Weights of a small transformer language model: 9 layers, 2.93M parameters.
Each number is 128 + 32 x the weight over its row's rms, rounded and kept within 0 to 255. Layers, rows and columns count from 0. Numbers have three digits each. The size before them is the row's rms in percent of the matrix's.

# down: layer 4 MLP down (transposed), 640x160, rms 0.157, rows 360-539, columns 128-159
# up: layer 4 MLP up, 640x160, rms 0.16, rows 361-540, columns 128-159
down360 090:165115137125190117100157107183096141067105184060151111078152130112095141178126119135138149113145
up361 097:140123122103168093106139145082119067135140073122151143150108139043099114107145077039122091171125
down361 096:180146158128091104145199186165161112127182171124165101102124148216082144119120080099091157099079
up362 098:130143109146152092138049154140079164091095165123126124132096143199149138131156127118122144060125
down362 086:097109100124125092112102134112037090141160129137153137106088144116178065104114107152135110110112
up363 107:065086175089126135182072154173148104092103197096082113159108101093115119129114148089129127142167
down363 114:108143125131111139076160190090175101126139146109114083121107217100136128175112101166157202155171
up364 102:111137128105095100182132115117132086120132110215053088122140167137113179135096151147119109130157
down364 097:078114135086148061149079130149106143142134193147054102157163162127156129126171141173168157128111
up365 112:084101133166107122163096099141125137178093130141138114145135094171124092142062108095155044113169
down365 107:120149134088191144150135117193083167112096139148130099121141185153120154064111137113153115106102
up366 096:114109126117133080167118147169114116115097136140150126127208100123107211131106142129168128122095
down366 091:075147068158141163174138164080148116200127167126156146074138118111138134114169096146085185120107
up367 095:113096085176135068151098126173128110113155117081077133166128130167094150149120139109095092132116
down367 098:164101104107125184132147139104079124120132114194140138119098148132174098156183118129093107109187
up368 099:125098178160144159206097092116125125110167118136166161172191188127110096111117067069126140124094
down368 094:053086149140163149161155137119115115152143135074151107118125165149156170165087161146141114136155
up369 099:222104127126123081127132115036098164133158167080114167119142182136180168147103136137145152141153
down369 097:164175138111144147076136117155099099135100107153143214151102115122184135145128141132164172123103
up370 108:135080169127124146132116143049112172121099137126111094141170097117081115080091159138128133118147
down370 103:193108138206098136109138123116062131161143089180090136170120144083175188118091148173139119116142
up371 086:153089142089152129138131111197082123126151103119098111131137134104128112163156135127136115104110
down371 086:090200144176116190122093086150136154159125122126130115115145079143148111130113118135135132132170
up372 089:107147078114182102145144177165137103142168144110145140166116158068116129152049103183085124092110
down372 089:084109105118147154135091137156184116162114119107143145128174106083068125108160131185128141122135
up373 101:086210052110144121125111132089086156136163139189125064140123116100181120118151132174151102154109
down373 098:165127125122159136143093144116183140092077150141116141138084122146151161121130159134135154069095
up374 112:130175128113142125119114129147145100118168181158161108143148145131180077106149114135185122185178
down374 114:106141109104047134144161182102112119103117174138136107102096151146109167124111096122127131163191
up375 088:125103073118104203158067124136125150128109102135134105108138114158125060137146168133147102126049
down375 091:122173106052101153092136098112132102078075117116113111119098155188152208105108135106117133120083
up376 100:139081193114139163126092182090090132161036190168112141117163139163171158115176159095154138170138
down376 094:097152174143083179092112134115103141114073187137124090140104128119156114132077157086151161106069
up377 101:127114111094108163088118097129141127142152158141143146126138154136160142112069122137112135126092
down377 103:154167202123175115171102149149091116094164142116111071160110077139104149118150082171175117151079
up378 148:151130065170145051111117109144139125111186096188149156068163150084054129177163104186154114154076
down378 109:125148068183128101107134155189121151133159154169119173000136160070085123215139139180132107117125
up379 096:134173121069081124144094174103123153128152143150178184175129148102108081138164151098162131128122
down379 095:059120046168128094069072153107166107139086121105114146151152146109140161164230124095148149095132
up380 097:102090118161145074127112120129090101128171133128163180122166155099134183128105112074140189157150
down380 106:128149115106131152112124101119115111151091114159103075096094096117139157103106112140174094105202
up381 103:077113121108100098101116094160124184127173157128163132195061106147167156182145111162111104052141
down381 100:198152122149100093140075173107149139168106123105122108160139118097128123111155119122061078100170
up382 113:113128141128130137090153145084113153137160166135201120146162120139082157126072189136129088141150
down382 110:099039175099115147162113124120193159106132153071224081201148087108121102111096141096167085105152
up383 092:100058151098184196186105167120151138136096143137086157116151146141066097095149155130137119189151
down383 098:176143164144136107149011139161125060085179146137128152127183139099124144109096134106127131126100
up384 092:058144133106171102198130154103125151096176130128149083138145167068129089136093093122165108183144
down384 104:134135096151135155143087130088041116172097093143063206087063162098168115137103135099086101128149
up385 099:153172174065140196098148140113198161132123051108142110138147055110215162142132129130217132162090
down385 099:183106090118088180157140141157150154132159125112138136113133145164106145211166148103111081105133
up386 091:149122144137197138085151147119125149169141156177145114125104146066142097121105144118191103187148
down386 098:140087161166172128096146101163142121085098161140110073109119078133158189111173108092150137125106
up387 093:115119154146112102141088107100098066099193200152097147148126099073164148132150185122170151107149
down387 092:128096173146135145084115119089124102156122093107074126112168126159145181122149162128198160212079
up388 099:138134198105146182094107101189105106161113129160180141167140089114113187122155129101107156091111
down388 100:084088021121111074124130112142114129141111108110092130096111096147090128156130114093101109123170
up389 103:163123064104109146153141118014135088128117162152121125133178212129173116143111126169172132075107
down389 100:133063092122059108121108126068159186118164107174155116068155124109156096135114134173092137123090
up390 095:113089143171190094155163021148108091091094075110123163107111113121088099114101076107138086175102
down390 094:144092148176096129116107160131116167174104157117125117143106158162054140071155124098123209041149
up391 087:110153177134070117190153172071160142145202167145140152138079125104166119075157084109139174146150
down391 090:109142093141133147081063056138157154094101165081091104147124135077150093114114135082097127124158
up392 095:127126085148166115137156186058164084178122075146147103197108168120124122195158123139173097111156
down392 097:137119161090096105167153087131178123121160105166145140124168112125069099085068079132112093145106
up393 114:096150110211133125138065141096127143122103088111125147173120125153141116115134118100114135128107
down393 104:122170094116137109117149174154172158118159104150067117148156172163128157134175117194126165200081
up394 107:110089136114154106123047149105136077148118166162123114130132173147106117142120101088110131182124
down394 097:181138135069120110156076121116121096143154076101092141084134152148113136130138082114153131101151
up395 097:097071110121110164147124071116140087111107165151115063097142086151121086083115110188076196061125
down395 094:102103221111158164109107143132143147167090126134138114164114057118075089136148142131173117102176
up396 111:158155071125178136192116122077113142096151128131143103173128187128162116102162109141132112169143
down396 112:152127069130125075155134135130102077131137166155095171148107152178125143132141151097101026140174
up397 089:068127119063079216150127134093123123126093092104116124199098138132143108123123112139160126149140
down397 094:124115130162116146135105109110145177099129108138125053153098108113147143082135174145113168162097
up398 083:125141113131147109105133125155152146104172102088106131084149146124130136107158095130139128190103
down398 087:138117139121140182163157106105151129136118149075148112074131133209149124162149136149162133065140
up399 095:083128112108195164119116133075117111097131098087075108139183133145115174121156147154127123084165
down399 089:107144146149193135145114192144162089128132136171119159147152125135118120095175117141082138137148
up400 119:138135131127135195099180071074124121173164154079057150152163146120154155095125143152154136128186
down400 107:104127182105125074140161157150161163108102160090088122153115138119095105170130080203113139140131
up401 094:059146142167094106127109137143099179097145073119076185148150114131105141136191087081125118111103
down401 098:198085115140147206144173081167142192088120142100178158107110070112111157135130174163122158160174
up402 105:116136187095130149128097097065119123120118138203206073105116151153117088166183129080147203139128
down402 093:121121119092183138114069137141147089161089150143152125070128142108117160111153112066115189138108
up403 105:112072114123118164134160218123109081127119168139131152175147108104116127079114111096152146164132
down403 100:131100088167144128069165132111188123141076127135165147125166124078112143146091110122127113108078
up404 106:106127097167147151128108123112154141132146200077189144144066083107219161119146085123105161110123
down404 108:107149125116089100160088095052129174129133158135123144174102135114130094107132152115081132166136
up405 104:168149160135098093138117126142122116145126145134158147143138146166105120129092182133078110163116
down405 111:068089109122159137151101103073125182199141172125108082137150165169120098150138131118138108082112
up406 111:086170121098155142140089184145139194145100118127134042112106142081183107125090191071114070102055
down406 098:168087102116133135097084166180172191119093125112100118105137161114133118143079176184122145143127
up407 099:108110096123108186193135133124115102108089087156122062159124162128134048153150140128109127143122
down407 099:147083136183110131177182149158119077128157118086118148111139160120136118088104151080194155086080
up408 090:100164111130133140140109097113128159131086180104129157147132135146177177149063079128119191165157
down408 089:124132151099148139076142126132147148134092066146171132111132113155106124108119142129135163148108
up409 104:183173093143139112100126127122133139132149139175140119175138118098128063153086135152148071126128
down409 100:147184115121116098179143158127131109126120082156159205182118162117118100111125127143108140124158
up410 099:103164140136121101136122082088118120093199144145103131169155146110172098170111169142137094098129
down410 101:155089152103146163125133104090164065120123149106121073143065116090122113134172155072098136145110
up411 095:117156090097118175089167091126087118102083202145129133131166106151138123104127133095068131105105
down411 104:157160076117129179111148103126134117138116116150130130120094126171121170148147121112049122090156
up412 105:117166058129161101116146144095115123198099125130091153170144092159117117142104137121091145109120
down412 098:055136100148112170118097116158151123101136126097149141104090114133137163101186140141124110133111
up413 098:124149107060128092141162138168072132131080142115138159073074161162195147150074122128160180094170
down413 108:214137106110147088044125217142186172126096114168074134106122095135098144209147113169141113136120
up414 108:112128145110136111113143097144186142122129115171135128176095150140149126189136110121121078111135
down414 113:160081148116137084122150117107079111040089091171081072161157154117104085125144081121111140120077
up415 097:104163147109097115142149102154162116136094105170098148177135083109151095160133102153126146092081
down415 104:108109162153151129130119161110138133116124156143175066138144086138062144146131132164170085097101
up416 106:111129109151129170123166085103191137143132045126176080135125103126101162092108169134089122126177
down416 102:079149071124134095136115088140129130131145155131136189128095161167120097148119110135084112123123
up417 103:103110093122121145075133182134120151221152150090139158112143100127090160109072103068098158151152
down417 104:138146091136123136084110148173148157172096166167132125131155133085130131122131110137110160142152
up418 103:160145200176068122092147157151136122093095139200114158150115140135087141115137203092175075124117
down418 096:094108113051100095073095119125148098154145115142125170154183121138122100169080137149111113140147
up419 104:115154124104073147127133075090162121120177153115176086133110089114181124113136118119162124069143
down419 107:089107140211179181137118144130082147123112150187099056150124157137131120102136128161160091116135
up420 108:144215099150113122122122122126142075056149119119146125180075107136145092087157101100073126122114
down420 104:150102127111133175138105128097103134099117159091088149090096138147147127138123108136066164141101
up421 098:140198093127108166158170130169133222105075105106098101086160077120140088128137090100130143072150
down421 093:118173151078185132136178134127109124099109157143117160163179137160163064152120094058109156073198
up422 107:135139119090121136177131085143127150096137124140200122123134078145114146175076117086158131187137
down422 106:131170118132126136070094146136106166159076140156128117128164128158117141146137097144093094137142
up423 107:163110076141100130171142154125130172129159143077124193102150120191141094131147124053135126112074
down423 096:091133152130102171142151131112163150125085120167172037176060136134137131141079113087130068125209
up424 093:096144089178116078127099116098086133116145160103104153179140151134077147078075108109164104104131
down424 092:153096150078089147166120110175153095102158180102117085135139146114150090087111117135160137088142
up425 102:056115123138091095144173143115157102122119123122155086143087110089174131131131097084126100121068
down425 099:178151085113143178096120157166089131088180091176085153073152117090108145158137108130119124114118
up426 103:172126142161102111097143170150161130105072138147137106172136067152120085154159138135164093126154
down426 104:171054104147095121119128126084085155104134129068097118144142142121139120155079127160127151181181
up427 091:148144116189159119164125135178118175126054106082080220088145132116141117157107099121068140105111
down427 093:153101099101162169142120173106181117107145152165143049155126117159173148103189158156186120139124
up428 098:070077129105107077177148121137154119075162107184052146166102153123147152136117118181105127139155
down428 094:128171133125071092077167135119156118161198188140140123089089092147109108115135168149086132143132
up429 090:164201109138135164101152110105152127135155118108133241149143125138122157151084130072091092135065
down429 095:115164042111136151161179083111128070184123134156167137079145120154160104104134128152199201111130
up430 099:045154195155167161160119108115115122141175104142156128078119154135128179064142121044102126145146
down430 098:071098153148129130159122046117093137139141153175095140106134064105138080138143191084158115206097
up431 096:102118171169139167094136083151118144211086112128155156170169136122180141156142126125150123063111
down431 101:167132126094103096190132044131166084161165187060154132154141090123087117100144139094185180147083
up432 100:158123126129139055108143096130170091144157112153127112122152086142070154116089102081125102177045
down432 093:155122127131088115145146091164112177103117154077143130114120040190110128090140076157162135129128
up433 092:111126099135113099143096133161117166176103150171136111157176128185207128178141180135115181075140
down433 098:165143130162107109132100126135137090145170119139115136141204105151142115098130110138092081101160
up434 099:087125111142065106172118103087115102152132091112163175120110084118127137140102116103121101115058
down434 107:135163154150113130122090039147105110088121085136094119158095163120050076104096167119160129108111
up435 105:101131055139066095083150126075143123169118133094105105181148193191160131139142097112119153134126
down435 111:115137055045107188185127153140115129130161086097147157109122096135123141039098134148124110135125
up436 108:209157116131177083141112071222078083120117100093154073063104163110116121123105124142116087149109
down436 113:139137115113124141152176139136090080116152092150055070094088154080165174165130201161117070171156
up437 096:159118116161149129162115145155096108160095169121124196109120167181117112150109149115158129096142
down437 097:173106157103183111161135157095157112129079142039131145137059127037160175120133139111098123148113
up438 096:110186120084170083123152153100129129184174118162149118126072146134105079080100102139156072213166
down438 110:183144104147186133162153127132104168153161110086102139121093102106150132076065116131150156129135
up439 092:135125113159130166159067147195121132066147140174128092140118069166137147166109103093103138101150
down439 093:155158132094079089160117159175094072162124132147170109053086113114125163148106093082065082114150
up440 100:085155107170110121174166127133156094097138112138092049148128120159166093191116079114164076174119
down440 100:146099116149207146151111117090102178123177077132135124193098070141111091115092102113063141153071
up441 101:164155177103149170127100089072152114082189190179127107116120167202118146102191158123153119120163
down441 107:133116108170085101109185203052112068097123136132080083144137087071136114110132182124193086161091
up442 099:130126129086202128157104140124074190101160113177126123150099122136112165082147160103169138119167
down442 102:138109170113132132150125122062121131154112104152167149139096145122104166087150149062137070153100
up443 094:103115103120174114165161087085120142175146179120109132200102172118179134099068114095140137074136
down443 091:159081109051111127088083147152125175100130040147120106054121150201108188093121122148119130172186
up444 089:127132146049078104093175118119111092091113097100088151084122122186078164159077061118158180219126
down444 094:127130094118093099171165133187102090099125065109091139102110108149075148096100071157123202166126
up445 100:132128169120136086107120139162079145114087124149174109095151153142157193167170105064159059107142
down445 101:154164122146112178176154099134119127128160127093119178063144135127094134164088155147185114107149
up446 085:184117095055093126200151111148129067144184153081166161173125122125143127130132102137126145141143
down446 108:072146138145113086175123146137153143131086210133099184190184174160112045076119191118122093110097
up447 114:139150105119149157136117139119152110115155137114106105139167178060125089112135174147110094147129
down447 101:131147130172099159037094145092104179125104139136112169117166145103123123187138113094132126120060
up448 114:165135148113155125111125128119149126121139229178192117132133105127178113140163142115147132145108
down448 117:110121125180177051115093133174148176082115144127095124117162129133090187075163161087143080081138
up449 102:154112098127161081136127090166120166096147121060130119091111143150114149110112126051151089103158
down449 106:136117130112205165163188147111133147166154131117141138065191124087180111107118069144137150144126
up450 112:089127123086096145102099095060094069081116149173132133100147208090125117197151167173136112159122
down450 096:131173165090131074104122139112084147108174112069147094103139140087126156073097131085127175102184
up451 104:202136142157164125101129148130127104099111131138117176150084150188143121143119131116022116161116
down451 100:134148128191095114139148126117197146124141122155127084138184161135147107113123080106059136114070
up452 090:167118119159134130104114083163143090127092066143134097125073167062141141066169088130180142146095
down452 101:063120123182120199083142140088167105119108106143068144168147160152145160115165134184142148079125
up453 095:126077126119118120104136121105180159145098125172223109105087123138140109083129120114184147126136
down453 095:094160125153100125077118147095149186120123101173154166142126198133165155110134167142153123165103
up454 095:149069152149122098161102148222137077104168147137145118138131050173121133201146103122137134159067
down454 093:085133057114121140132167123076094083109117144137102101060116133143081046148095135151163107143100
up455 103:191172166169154109129080131147098069136193186103114132136185159189148179127125112071141126073081
down455 096:143091090116137109121073164128130144196096150164100124164085138167164149184115136100171159107129
up456 092:149153176140075108191154089133123148089135136175165113087139087061122174143118138138105155113117
down456 105:113076113135123123206090084135148121151128098184111120155131124155093199154121159139186139134141
up457 099:135169207162104116087180113124152144119178086129142120053095156148129171115188121084147105125114
down457 101:138149176122124085140110107124128099096106098160119119140113105140154175106155117135103160162128
up458 100:116138090135151135161142162102141175082095177134131057183138149135123074147086197123116129097184
down458 093:162140142148175112103133104178128101134209091148132112081151103098108138144127094158070104144150
up459 098:185127119073134146136122156098099094133089116175147088040102081146142087181180139153177133111153
down459 099:048151169125123189193205103147121149108117148100117084179091137083185175138124106127074150098117
up460 105:194177116121151123077127109132137168132103150153110157144156111138123085156139177072189091166106
down460 106:087153135103167213126109082124119097082107123066099091115197132132080138134084177153141132135106
up461 109:129153139105088087149127089110156145163145127149083105153128119062152102148096114136176105140114
down461 106:130148093158119159173066173095081117058135119099093140128163105150189114134170183101164134102129
up462 106:151103198115082126172174127107139121119165140122125074119173157118143143151121100107142129154170
down462 101:154115130048132104172184175151186162128125143118153092148127137108091153099143098099097172138107
up463 109:110138119175128082111150159148165167135164147178112142142131168152129118107076186089119152164103
down463 095:161102130103113158053082102158081101094159087113145089111133176089109139173108099171148104151086
up464 097:168174079162111118132089162133051107087135144104117150083105137095114047127163146047112116123135
down464 098:196125192086138112120126066169086101135181136168117127101114157097105120133123143093138149093082
up465 103:096187098115122103113144100090109109119156077098121103059113156120157119114066095121204079082142
down465 102:100126133092157106153103074069067038042176112090068130072163110109122092172113117101121131100091
up466 105:116130087154094107128106087115122095048113140160085164097140105078160070146125092131153070130137
down466 101:146071085112098046138076157173104100070132079082085146150105092179152117120147153184122078055174
up467 097:140108136132150103168078137143121104067138130146077135093183134134121120100147150152140142139139
down467 093:155122124144132180083119091161088074113126124092113090070178139168179170155138166124089166105091
up468 101:141132125127105129136165111049123096115114124098115182217107138127160155166121138136141098105130
down468 102:101159064124135144154076138044144154219100094075065135106175127148122115164114135124135075142078
up469 092:164099150164146121124135121176121148098117115126128135152157091163148111110168077111178167144136
down469 101:146110140093174173112105137149121134124190126101130055112147097183161090130138117113169157121123
up470 100:086119168089151110126122110109127116150101162135192169144081171162121124162098129122092203057064
down470 103:118142157102133075074175136148152150152143074174104143115128131132098154151093130151129117071128
up471 093:103148138130135134132073072096062128120157115164109165133102165121088118127100145105095105135100
down471 097:122168159135187194086140152145154171115179213100182140146143132081112125102044186132188118141165
up472 099:120103203142105093120137120079122105154137160113147173078147164102172109123092093149136153127074
down472 105:126072130192083144086116125109211167138130092165096170160089166139117143175098127182133058224124
up473 091:071096113120125153152148141120099090172120066097139132163134090168155083127120117122134149106149
down473 103:118124104190100197184109118135109087118115121181130160118058111084189135158147116093071148171110
up474 089:156110101108148188182165138040119111173156138120122131161135080113126148123142133126114141150078
down474 094:180142113174101125132088123152111091113191167156230145068154106144147118155110163105066131146127
up475 095:131161118142149171166108064114157038108115141137119181152120124127149179084091132178057086097167
down475 092:103094129110085160077080115125134133114101101110126095114096109119176061097142107083116182140167
up476 092:133132136124122199185083088160145192126163133143144138156139109146170103147156157137110179114160
down476 094:149143144158083150141099093125145127110132121160139148152106142130079160146128148110129136141137
up477 103:165120100110106129187117028157144126065104196098159150153124193175113119090201111159163123179108
down477 108:119171114137072138185187106191112087083124170127134097133120104101140124107164158100125056100148
up478 098:121085165101184073129158174070117090136092163143147140130163122173145135152098079116182099164155
down478 094:072158146083049109116135130102086125076154182070118079146125153112133124157137139171094112138122
up479 094:098205146083112096171189137128097099105192102169104127123093160161170143131133103098132136089169
down479 088:164142120116161124153097116126078166139083150100147135083097102094094167091111107066107128150102
up480 100:117099099129115144086119138030124113117166093138123144128179182081102086039149091167169171141131
down480 095:186159084158124178084166159113145069137124180104107149076176094152099147094166094125177112069123
up481 094:143148130076181071141072097135154117112142152101158092126124160073082141182185180095171146140126
down481 097:145101097117092152171150102113085068147143170101141137120132091175161152092159077143131070107130
up482 098:132117126113121107155116111119133110107149137121161116149151169151131175094121127174125165166113
down482 099:149133189148143104116130116120160093140147121102140211114119114125135147103152114103104162113142
up483 103:116163138129196175173090089171068130051137139089122122166068203160092076162098100121162115147165
down483 096:084147080083146106174148058128101118116168079118117168160151177169119108117141159146163130119134
up484 109:174121172098111123167092142152111101153093116137115171124049168126165108119138195108112157132134
down484 107:119099161085117120127180155136084094140165130192133055186073185109141126080119134144094102123126
up485 105:079119120132107180115173108123175100070093172141097122144118172155089128097147117108177100112109
down485 112:128106127102144116126114127147176130116090114137110123094092135180135149086126143167083044158126
up486 111:165136133104113130143128120108134143172145126083152101082137163101174180072162125131191138188107
down486 105:140118140111076078123125137183110150147139130037078117112191136089175157139176100167187092179142
up487 095:150130154141152124100109164130161061126146135063109184135136143102134096112089174119129119194108
down487 094:097120072142137148118099146135148178160129189130128125084087137159132077126064091092132097136102
up488 094:119125076130098123144081082128110056057154104112138105182160161152173096172161119129117096181037
down488 096:124165085158177156168178115135142128155166093133140170108170171195148111174119154110115065153139
up489 091:130118141052113093065113105089154072189119135139134154130179119133137192132129125134098175145068
down489 092:115113061165127132144150122092194169066130137087088154104101121104140098133096081154168144166103
up490 101:145199151113123148101106112165090120105171122148188140067184068139123159111155116066138134100106
down490 098:136155110118124111124128088105169151148060127112130147071122206095085127152189082087116158128104
up491 097:123104153153132116166104186071105193139116135130176104081083171137142193124123142109132103131108
down491 097:108157151131143094094062149100144144097109108046120108086119102115116143121101158141135155118174
up492 099:194179138122089204179128078193161144158069164133093156123090161149162133118136154123109165110177
down492 100:154122158167141121122147120177136150128187100101072130174155108142160098134147093134075134145160
up493 100:143122193129163135086143126123118177122119173079133134168100178166147129126128174138183060154062
down493 104:210144142182170125162132173186166131091076107126111134165149099102156146157173142117130101149112
up494 087:115074142143122111113145123063144138101153179111149109132129187143056048108098131116143148134124
down494 090:074120166117134090148157129081206136211165139188120175088144123133146139140121109119131126121035
up495 095:111112174148167090118165124142151162151134102136166141142168076134122160107077099075085149124082
down495 095:122125174169154174155084132146084083096097107061120126090074104147097091115118170121094135045133
up496 097:213120154142126159103134113149091128133122176102091150115072153058145141109112131112181151068109
down496 100:080178099173190163151154101125103190159170128161142093088128099118089136143081128109107125145123
up497 091:180126091107140139077104079126125140099110079088119164160165178100105141081145181067139125094073
down497 095:160100091097134108160148123105190123187076099116142156143118116165052119135078088087126175093127
up498 098:158118128165158115121173154115089061158134137115079106185130111100136135090155105161138148069126
down498 098:127171133107130163149149125158116105079068091111051098132109103101116088152112160107138153152124
up499 107:151146098172177135135078133135105128128167129200081180135173157158156146130156154130161080081077
down499 092:192167103169107082084135136174153112103137096139123130092071107126152152091085135135154164161021
up500 091:130115120092158078120151169119066148116140157157142092156163107090107130124125126165144081219195
down500 089:151113083119102132103158115104149143159128152148130099166095106101156141114140105172134169097118
up501 118:158132117193155115092168117074121161077144117138085185126168172108131087141085143056144125136061
down501 095:138193122108167100161210121156103142124127107166142119168099136136192128131119106107064156157130
up502 103:122107122110145166133098141064199120201164174093068138124096124132107139130089146109173136138083
down502 103:132174133154134137180127113142133127126177168089144113150158116130133148093108136140118144105117
up503 097:088136138155134141171087135146148189169151107173077158115155076125144136134112087141133157091152
down503 099:143111070170131115129083152162143102100153130137150138140184087104100109120139142181117098130156
up504 099:172146113152133111108079122121156099152113135186120135121099207158179159139089114123165086117119
down504 104:114159152153142106070126115125211136149157147138149168137103093151155095205174106084125101137150
up505 090:121120111111125139128087136171195141146143159105089129106153157164105119107113098204129075105106
down505 089:118125074152163108089109158119090140139110099098124151134189131081113133165143095161109132104165
up506 085:171152134097115071203080082133105108094163132069094049163124123140128098175133188126054158116106
down506 088:121146107157162144121155119168093105090169165189134148154155107116168120134133188157134159095096
up507 109:145121162092151113111098139140109164131191173112121065157126116060147095127033136111121058120157
down507 121:132160109152124065089151193127133160141132090163122121096149183052166156112115145145132112153131
up508 104:128137127106147100116179154088116088113132167132168160143139188098161112112086126100115157163097
down508 106:103090146116121130140141108138133147192120129093110146148137108087099098107181154136153141082117
up509 113:064110136183159170115126148164133088074092158151161139177151113162145063118140181114156116147137
down509 113:118112127125123093137100122129135124121115162132202105101117193167084135092146167066171128155136
up510 087:188108118147144048158117191155110097093118131146121121146125115112129105060120135180086092158140
down510 092:171166159151134140092123129148093172144167119152156134159128097157137146065155106178140146119144
up511 092:160096111105115239153138134123132150179118202123156089107172113146113110143148131141103177071117
down511 095:116146105154102147145150113098088116144113128106125090068094109179108100109114097186106076121123
up512 105:108129119123114059120115188131139156135103134066170143146196162150109082134116161112132129134093
down512 108:090148109137147150135078136192061112186158073061051116136159106128079172165197149171107115120115
up513 095:118179104095101157094120114180202097125170108190138116130090132097201130117100100133170138124127
down513 100:130167146147093157125167139092142121139197050173112124144132127099125110094150096176150043165081
up514 105:139152157155157094079137118191055146181107102150141166197091135091125136173124124111132099130150
down514 108:102159098135118182185114140132204167207129112122195166096128120127160165143095172104167108144130
up515 095:156201122125077183137112154136134138143075127228064176153134116145123155088181135116184096115105
down515 101:046137079116112098133116116184118105104090097141127115116156152114166185190088085180092112099092
up516 100:146112140170104097119084103155114128058172099097117087168149097095132126151134077169104171104103
down516 094:129162133158152164093127147118098150180073119113134146128086079089139131111083132107149145158146
up517 104:153142166115156103131146127102083135140135130089072138149139104092183155154118188094131128117090
down517 106:134062152152079123089079150131138106162113191141158094167114141135149135074206158125174141145129
up518 104:105140134167174138160147090140126164099099124158099086048121130111149144157169081053144135116123
down518 097:141155132117183150168153159103100050065136131116115140164102110119163172178096126086145138114186
up519 097:196175130121144144142139119090121161103125096126138108120129164180138063083133043109095117043162
down519 094:171128114121102116083109124167163138115142098194132141096135144103139080109137088078142147156090
up520 094:143104078138171132154130077163148149152082139119093072149070137073132169128086133150101094059177
down520 088:045100092160148164110181132067117135158121121176157090117167123121149171108154156132143140118132
up521 102:136100134136111111157082126087068129109164121167138093169165091115173156164155111115128116109121
down521 107:104069203162080160124161126069134037114150159108154150101032134149172108150114175094149149098145
up522 104:211126121167111150082126121143140080100118109110120119096069077125146152132151091103128127075121
down522 101:096150187165129171131136176139179132149140180159134113148138169164125106156158102163154101088113
up523 099:178094136124173135140075176091146163128153124133132084139118109111108112182172105137093173153180
down523 094:135134093112123139144139125116144112120123167140131152158096101209138133116152153086070079096062
up524 104:158161169157135106116109085092110125078098138118101117112133124129134007136083126132123091137082
down524 103:129192135146190120162094123134177115143057123165126135145101144135156140149142126081087149165141
up525 093:128116148085109148142127095142087130083164169122096116119148144145173124072175129143107140067132
down525 093:138163190118160158085125147107186114142063181088125070130156129104199133098095155163106109149127
up526 095:134182138106073130107162110126143125178092165111163132135113152146131098114110183145148134108108
down526 096:198166123171153134125108060122126099132152088172214163117205095159113139057110150146150126166108
up527 102:137108115143160108170162130141125145144114143128149087100154139170165152129124127112077138123184
down527 110:194106174162145182073095183123094088151107110119142182080115121125125143118084172186139146158148
up528 092:085090221061114153114084096126133138159153151132179116142170100116138107112139156143114180112144
down528 099:146195172138115103094113085163079110158117110146143126100124097148125142112138179133141145133116
up529 096:108164152200195101133137125122131146128182099127124150128078127139125108091068129155184141137139
down529 095:120163112185064133145161123190201152156111206117122126113146143190137185156141088121191158075127
up530 100:130079147144091146181119124151162122197126033223108055152129141148142111139156094109141195148119
down530 094:169052155119137154146142088159140149111097094170146096102120118163131170116202173101100071162129
up531 093:121124152082134167120136069124129140086131183173079165116075119076181162123123125109123072177139
down531 110:068130088116100181130179149114142168188092109185084110082095184158104094083039123143124077136143
up532 096:161162087152161102111144105122128124100136074124075154164183190141121209152200125105120132123109
down532 099:180173123122153170071121181173135164167128137172162138091159174164155114192083123106099077131140
up533 111:062167085141103114105093120150106136137137133144099188090201102176077201100086093126112063168158
down533 094:088136142125149099086144134129123135091128115128094129138187122094059122075090114137160119128143
up534 123:144171115166159098087113104122165122087132168132129155124179143108151105153113120108115134167150
down534 126:101159126110138080176109151117047152172156124157085139122186100097103103110098104096104093112092
up535 090:158106175155113113162167084158098076104142111151114133130101155096139104152144170153118157114092
down535 092:142099119116149121113108104133135155167164168120121144128089154100071147101159117108125096126142
up536 098:176146102167152120137116119073183046099136119190112135131109118104110167143166155084151192109142
down536 099:075134132137177092163099100088103092136172113212142131172081099083149083103118092211135154133152
up537 094:165110147088114181115169150080123140151146112102080093119071146109184137094113124153133124107154
down537 095:113167156182142085156143141171126079134156149103173154096149139168139162108124081074134078163132
up538 104:138090079100126146072141122094128129161132133135107154109089083131130123154142166137137154109124
down538 109:039138115132157097132133126168104122090143175102110084094156130100113101136077087116140097136127
up539 094:095079148180102126124118104035087111117174163113128080089142125136128119092189098120170151098105
down539 098:094185154096145135149113148155067093077114135152123182153129112084179075179069162162087171145144
up540 103:128115073088177109140073110126129130104105177125202124118077129139160145124051106114139137107108